Part of a small language model's weights: rotary positions.
Each number is 200 + 40 x the weight over its row's rms, rounded and kept within 0 to 999. Layers, rows and columns count from 0. The size before them is the row's rms in percent of the matrix's.

# layer 2 attention key, 32x128, rms 0.151, rows 10-12, columns 0-127
115,232,193,138,181,211,207,122,177,311,219,172,200,211,275,214,180,203,208,214,195,184,160,233,168,244,204,191,143,217,157,249,192,168,236,181,261,213,255,197,208,232,239,236,150,168,186,209,206,155,188,217,156,229,165,180,205,175,192,173,189,226,271,134,140,222,224,266,220,126,168,229,290,164,115,202,105,217,125,173,223,174,237,199,242,201,125,220,134,213,223,199,219,165,250,187,162,201,174,222,202,263,226,198,149,182,223,195,171,261,181,123,171,204,287,218,185,174,186,164,212,141,172,163,139,166,152,134,136
116,256,185,152,173,176,218,216,174,238,258,289,284,207,264,178,238,205,126,204,203,211,186,167,168,251,226,152,141,193,175,167,247,162,200,175,173,188,199,189,221,231,216,179,189,248,155,176,174,196,205,163,212,98,163,241,173,167,195,192,177,216,229,180,171,261,166,183,181,147,195,189,157,198,222,185,145,256,226,195,243,218,202,104,210,170,153,144,119,173,127,233,226,149,193,156,151,203,150,220,163,242,201,205,203,170,167,293,150,229,225,239,229,285,145,204,221,194,164,175,238,152,115,167,96,227,230,212,156
110,198,203,133,225,257,136,299,154,250,231,154,146,187,162,173,217,188,227,180,107,189,261,213,130,216,223,177,279,161,148,199,153,182,209,153,174,264,201,237,185,224,255,187,175,162,159,153,176,233,188,197,263,300,238,102,204,168,240,191,194,256,234,211,150,229,175,216,216,223,173,179,220,193,168,174,217,233,191,240,227,169,176,186,189,197,173,186,200,221,236,255,215,202,153,220,127,208,243,172,266,177,199,257,196,148,212,180,102,178,223,226,174,198,179,198,273,139,161,218,174,108,167,265,216,165,193,240,178
# layer 2 attention query, 256x128, rms 0.139, rows 11-13,43-45,75-77,107-109,139-141,171-173,203-205,235-236, columns 0-127
101,130,243,229,188,144,131,215,261,197,116,169,194,204,222,150,193,218,236,183,220,177,223,244,160,118,143,185,241,273,174,77,162,149,220,163,220,247,218,169,231,160,230,191,189,99,246,171,142,193,217,232,288,185,249,185,178,182,173,179,233,185,212,189,218,186,206,140,249,229,211,181,205,229,251,190,161,228,208,168,242,170,181,201,263,198,186,197,143,139,325,194,209,207,212,185,190,269,238,193,170,243,126,203,211,173,218,155,254,161,218,148,187,138,169,228,174,205,155,232,166,131,197,195,229,225,164,176,198
119,199,129,223,194,170,237,172,226,161,225,192,180,200,248,109,133,148,236,166,237,168,148,245,240,209,248,237,225,171,189,281,210,233,228,199,206,153,222,203,208,249,232,192,215,245,183,230,174,150,222,109,158,206,220,220,187,176,120,161,198,233,204,252,226,227,262,158,178,183,304,251,244,152,161,223,155,213,166,229,223,209,241,198,132,188,292,176,227,243,235,146,227,232,123,222,187,158,240,161,208,175,293,182,215,209,157,206,198,239,249,196,243,199,219,156,171,163,190,155,179,195,206,232,173,74,198,258,204
115,124,182,186,153,210,180,209,199,242,219,241,245,223,217,239,222,219,167,259,190,193,121,233,178,223,225,183,152,182,171,183,235,231,190,131,178,195,207,163,226,155,231,166,178,211,279,204,195,238,162,231,177,185,244,231,194,183,171,139,183,157,281,179,199,230,169,181,65,236,222,197,134,204,238,184,205,210,277,156,214,250,101,149,266,161,228,165,227,121,143,235,160,172,203,185,145,182,215,222,222,227,243,160,188,271,216,197,174,163,168,140,221,273,196,137,159,227,246,201,206,128,164,227,224,271,200,176,270
099,160,204,185,292,147,207,205,215,181,223,163,197,242,157,192,231,237,222,271,268,154,256,217,257,153,220,168,217,146,178,189,210,201,163,157,246,137,230,167,86,184,206,228,194,140,236,205,198,226,193,134,281,192,185,164,125,310,161,215,239,196,182,181,206,140,229,154,223,170,240,153,241,183,195,197,232,164,171,279,194,206,125,198,224,192,256,229,175,187,268,203,206,242,160,216,237,149,172,206,204,148,262,165,230,243,224,175,253,95,229,162,147,168,213,187,198,217,212,201,226,272,186,166,209,218,212,203,137
111,94,105,205,164,208,178,200,192,165,180,233,181,241,203,193,166,182,243,190,216,160,200,159,193,223,175,217,197,104,224,181,288,227,86,174,199,193,182,237,214,163,192,199,206,211,203,224,165,169,269,266,183,226,214,200,176,212,141,185,196,312,211,125,268,210,187,178,133,193,223,280,226,200,178,181,190,234,210,237,171,245,212,209,130,183,172,221,244,229,135,218,220,231,154,191,141,250,233,235,267,167,142,174,211,200,150,191,245,193,166,126,157,211,168,207,196,219,180,210,121,242,172,112,233,258,161,209,178
111,227,199,218,240,204,174,199,205,204,244,179,202,173,217,119,260,178,235,201,208,138,226,111,243,167,228,225,180,223,140,191,173,157,196,167,222,192,128,151,204,164,206,190,275,264,129,146,226,123,195,131,265,226,185,252,235,209,217,121,269,175,163,185,218,228,162,235,219,153,125,229,237,175,229,173,207,232,138,184,223,231,197,240,121,143,227,203,201,192,234,168,122,169,198,128,218,188,242,228,212,168,267,193,139,221,206,212,258,287,160,167,215,217,121,193,140,185,263,220,241,190,221,260,178,181,188,187,240
102,164,252,129,194,187,206,191,167,210,222,219,243,211,178,258,150,103,242,212,216,255,99,244,151,190,171,207,142,233,173,158,229,247,178,180,213,314,130,269,237,155,259,172,179,173,206,173,123,202,221,220,154,176,196,192,205,119,150,205,194,271,198,143,154,271,166,203,128,240,186,176,245,237,230,259,243,201,176,218,184,189,111,204,187,278,244,218,245,173,195,203,273,172,142,206,256,195,229,190,184,195,186,236,181,221,225,201,160,207,191,180,181,208,203,206,160,163,189,290,196,247,199,192,271,200,184,226,206
107,196,255,136,207,241,170,149,204,132,228,200,231,195,239,171,208,276,155,200,265,176,228,199,180,153,217,252,207,151,252,214,207,174,253,185,214,237,189,179,207,120,161,215,149,156,269,176,149,160,210,167,219,235,158,199,198,245,222,271,214,202,171,239,202,212,159,204,262,158,235,202,184,175,221,233,154,190,210,188,222,138,243,218,219,283,143,211,253,257,226,282,269,262,256,200,253,228,212,274,207,213,246,210,264,240,174,188,212,214,143,81,167,120,254,198,217,168,194,206,212,256,162,228,249,190,243,158,163
100,128,210,165,225,169,205,188,196,225,127,203,198,221,139,217,226,172,172,165,118,203,242,232,144,169,280,225,232,181,169,194,254,262,137,249,250,210,194,255,216,211,222,159,203,141,154,211,191,207,251,243,191,224,262,294,217,199,190,203,189,222,226,168,201,194,200,209,211,171,208,154,230,185,282,153,149,137,197,195,142,147,213,195,180,248,136,291,232,203,208,168,165,175,180,197,165,204,235,164,228,174,220,168,183,165,217,182,240,192,178,170,176,198,121,286,205,111,123,242,288,259,110,226,186,185,194,239,252
097,164,215,189,217,248,177,184,231,199,191,220,136,181,248,181,146,188,210,174,213,242,205,222,139,280,174,212,160,206,181,283,192,192,122,237,190,286,201,258,152,243,141,177,224,162,166,209,242,99,228,165,208,152,158,216,229,196,166,168,238,176,165,196,185,184,220,181,203,149,97,174,159,205,200,171,188,225,120,158,154,185,222,267,229,191,215,174,124,164,142,172,235,210,137,197,180,134,170,203,173,206,276,99,158,212,224,162,212,282,183,193,208,235,247,242,183,158,130,250,212,265,193,192,189,149,223,225,243
107,235,259,237,181,144,241,241,200,140,213,213,288,182,224,225,124,248,178,171,195,159,240,325,193,174,181,162,217,160,270,302,236,206,251,141,156,136,154,190,195,208,155,142,208,177,230,249,199,183,179,250,282,208,156,173,184,161,181,181,194,203,206,154,231,206,174,250,235,193,241,215,228,219,199,189,175,209,156,214,144,167,247,222,208,202,218,185,219,194,190,237,190,185,143,195,249,195,186,153,210,245,281,130,239,188,165,223,210,220,178,155,175,149,207,151,193,230,266,125,171,288,163,220,295,191,223,161,221
106,232,163,179,167,268,246,214,248,156,195,230,194,170,181,199,187,219,211,106,149,173,214,253,221,151,152,180,159,195,218,193,240,228,228,163,194,154,150,223,162,167,211,262,158,234,231,206,157,180,147,220,181,186,169,270,123,210,202,194,221,217,194,215,199,76,209,150,243,206,171,154,204,109,182,192,210,188,167,295,228,179,225,191,185,202,130,265,212,283,217,230,91,283,249,186,184,214,214,195,234,201,198,181,168,212,197,198,126,145,216,216,213,269,275,185,199,241,245,153,156,275,144,193,216,223,183,211,165
100,233,155,138,198,197,162,179,189,208,143,138,189,171,179,200,180,201,272,216,147,195,283,194,210,157,223,239,211,200,200,179,122,218,143,144,207,185,234,189,239,128,246,130,152,131,189,221,224,173,222,179,323,209,227,160,154,191,167,236,231,196,152,197,246,158,126,219,140,212,219,168,199,183,189,212,187,229,260,198,100,168,129,226,198,169,182,193,171,150,311,233,236,188,179,164,228,245,200,244,262,223,167,267,198,149,181,214,199,190,151,160,185,181,173,191,233,305,219,266,243,223,166,204,209,216,182,186,232
107,144,211,174,208,279,165,138,234,181,209,212,155,117,246,199,143,152,220,221,215,172,149,68,205,193,165,240,213,201,203,198,219,208,220,200,205,230,157,206,281,147,270,190,218,237,217,287,187,183,212,272,172,209,195,278,145,287,161,286,226,166,170,196,231,242,225,179,176,158,241,246,198,186,186,213,233,173,229,164,155,180,200,177,246,210,243,186,244,223,195,170,127,229,256,254,221,213,183,223,226,181,215,197,196,232,187,131,222,228,127,251,197,250,104,195,199,215,211,226,232,281,270,247,218,196,183,189,179
107,182,260,236,221,103,188,169,156,210,151,201,186,261,144,152,219,220,147,203,242,199,189,218,228,185,182,151,201,215,187,187,232,170,114,139,188,168,131,218,209,265,261,180,235,107,204,128,146,242,207,184,242,280,182,177,184,130,126,256,212,181,180,210,203,198,183,167,172,199,223,119,190,187,217,208,240,154,165,248,183,201,155,225,221,133,224,207,207,139,191,219,314,197,201,161,185,271,158,224,203,158,266,209,187,179,226,188,130,150,174,170,235,216,222,108,213,127,183,219,175,221,187,266,188,214,194,241,174
098,246,245,144,308,205,246,206,224,234,142,217,195,117,217,189,179,130,186,164,154,262,197,209,173,292,167,253,201,190,254,219,201,237,198,293,169,193,180,315,233,199,225,194,159,179,245,174,173,167,228,218,182,171,163,180,228,286,187,205,215,212,216,208,165,230,222,122,215,233,188,231,244,237,205,246,233,151,134,213,231,195,194,196,199,200,180,237,204,154,169,201,231,174,213,220,132,198,124,168,260,194,195,171,255,254,183,195,264,170,133,187,253,138,219,161,252,171,196,165,154,158,222,181,150,154,229,208,111
099,203,156,173,257,228,146,243,202,204,191,187,171,141,232,269,238,181,264,233,197,189,166,267,174,276,289,258,195,257,133,290,181,271,150,228,162,221,210,140,127,196,231,195,192,239,182,226,193,164,189,148,169,160,154,207,241,161,145,176,234,188,235,213,228,180,164,186,257,255,215,213,172,185,239,131,172,170,261,269,223,206,234,209,227,239,176,193,218,118,172,170,173,189,169,216,224,255,216,264,270,216,220,249,177,204,235,232,148,170,172,178,266,267,186,194,187,184,247,254,230,241,180,287,241,207,198,161,223
097,233,267,165,229,149,186,188,241,212,215,216,198,228,213,240,209,185,248,237,201,228,249,207,158,223,115,221,266,215,204,185,186,169,196,175,191,145,249,197,162,199,193,207,165,217,172,173,330,226,241,230,218,219,156,214,133,240,235,174,210,248,106,162,175,197,195,131,171,251,117,204,158,213,197,177,206,223,271,172,177,174,145,176,153,197,222,279,180,201,178,139,201,155,160,206,228,224,116,78,235,206,264,216,184,219,218,264,159,244,167,150,274,224,163,178,259,212,195,205,200,219,203,204,155,276,224,245,236
107,203,197,271,205,240,263,252,181,215,240,235,205,248,209,188,196,211,150,139,194,194,159,178,263,192,202,138,158,132,226,203,228,224,202,221,192,260,154,219,291,227,229,198,210,95,272,194,152,119,203,177,250,209,215,143,157,231,193,166,228,213,234,131,233,207,228,202,205,215,151,193,195,190,241,227,230,203,194,223,232,144,231,212,228,238,287,149,209,176,218,232,246,209,112,148,249,166,251,231,237,141,289,255,217,258,174,234,160,187,221,198,132,198,157,228,209,168,113,219,228,180,142,156,263,150,231,212,191
107,178,162,202,201,269,201,181,116,193,192,151,227,218,172,215,234,217,197,165,301,205,240,167,240,247,222,156,174,220,188,211,174,189,141,194,229,194,204,194,240,161,233,224,206,202,225,222,188,201,264,243,169,183,175,202,153,201,170,218,213,196,269,202,145,147,254,196,140,145,226,239,228,191,198,263,229,163,142,264,205,189,187,178,263,155,174,214,175,264,183,228,184,298,253,194,138,129,209,214,132,219,242,105,168,263,242,175,207,258,174,176,172,195,217,249,244,211,258,189,269,239,213,162,327,205,203,179,282
094,181,207,181,164,209,123,173,151,182,164,109,160,228,234,209,192,191,192,250,161,186,208,244,229,222,242,109,186,196,261,228,202,138,217,223,239,263,253,207,250,254,198,228,169,202,170,233,197,220,174,191,212,230,222,156,226,245,164,205,172,183,205,174,87,144,188,150,165,221,151,192,259,246,310,238,175,200,190,264,194,187,193,207,210,191,259,229,140,301,250,221,202,223,121,236,218,273,245,226,255,192,175,187,174,224,193,199,215,209,220,229,233,184,236,221,181,117,130,209,220,214,113,204,240,140,265,198,182
094,270,267,193,188,157,243,188,244,125,210,104,153,196,178,235,182,280,225,155,173,213,227,243,276,225,103,198,227,248,254,227,163,204,167,242,231,182,292,244,263,174,187,95,142,235,236,152,215,167,237,181,226,225,225,182,188,217,231,182,128,202,189,256,182,171,185,230,171,231,213,149,191,186,169,188,210,203,244,153,151,235,249,161,176,155,228,172,179,144,241,183,160,199,162,197,173,188,256,181,154,195,194,155,245,239,223,163,153,155,183,242,237,229,283,226,215,230,176,168,129,215,152,148,208,144,204,209,169
105,163,202,213,163,207,199,112,270,197,198,202,183,267,239,192,113,261,225,187,185,201,127,204,275,238,181,175,206,182,202,198,228,263,232,264,213,177,198,242,155,207,163,210,232,291,224,171,190,180,198,200,163,219,188,211,191,240,214,154,200,231,113,201,331,144,256,204,189,178,195,156,204,186,238,155,196,185,191,274,158,201,218,230,128,200,199,246,166,237,126,218,253,195,263,213,191,248,186,271,251,261,152,175,190,152,172,164,252,154,207,235,257,178,233,190,190,205,252,289,201,290,202,177,200,230,192,173,214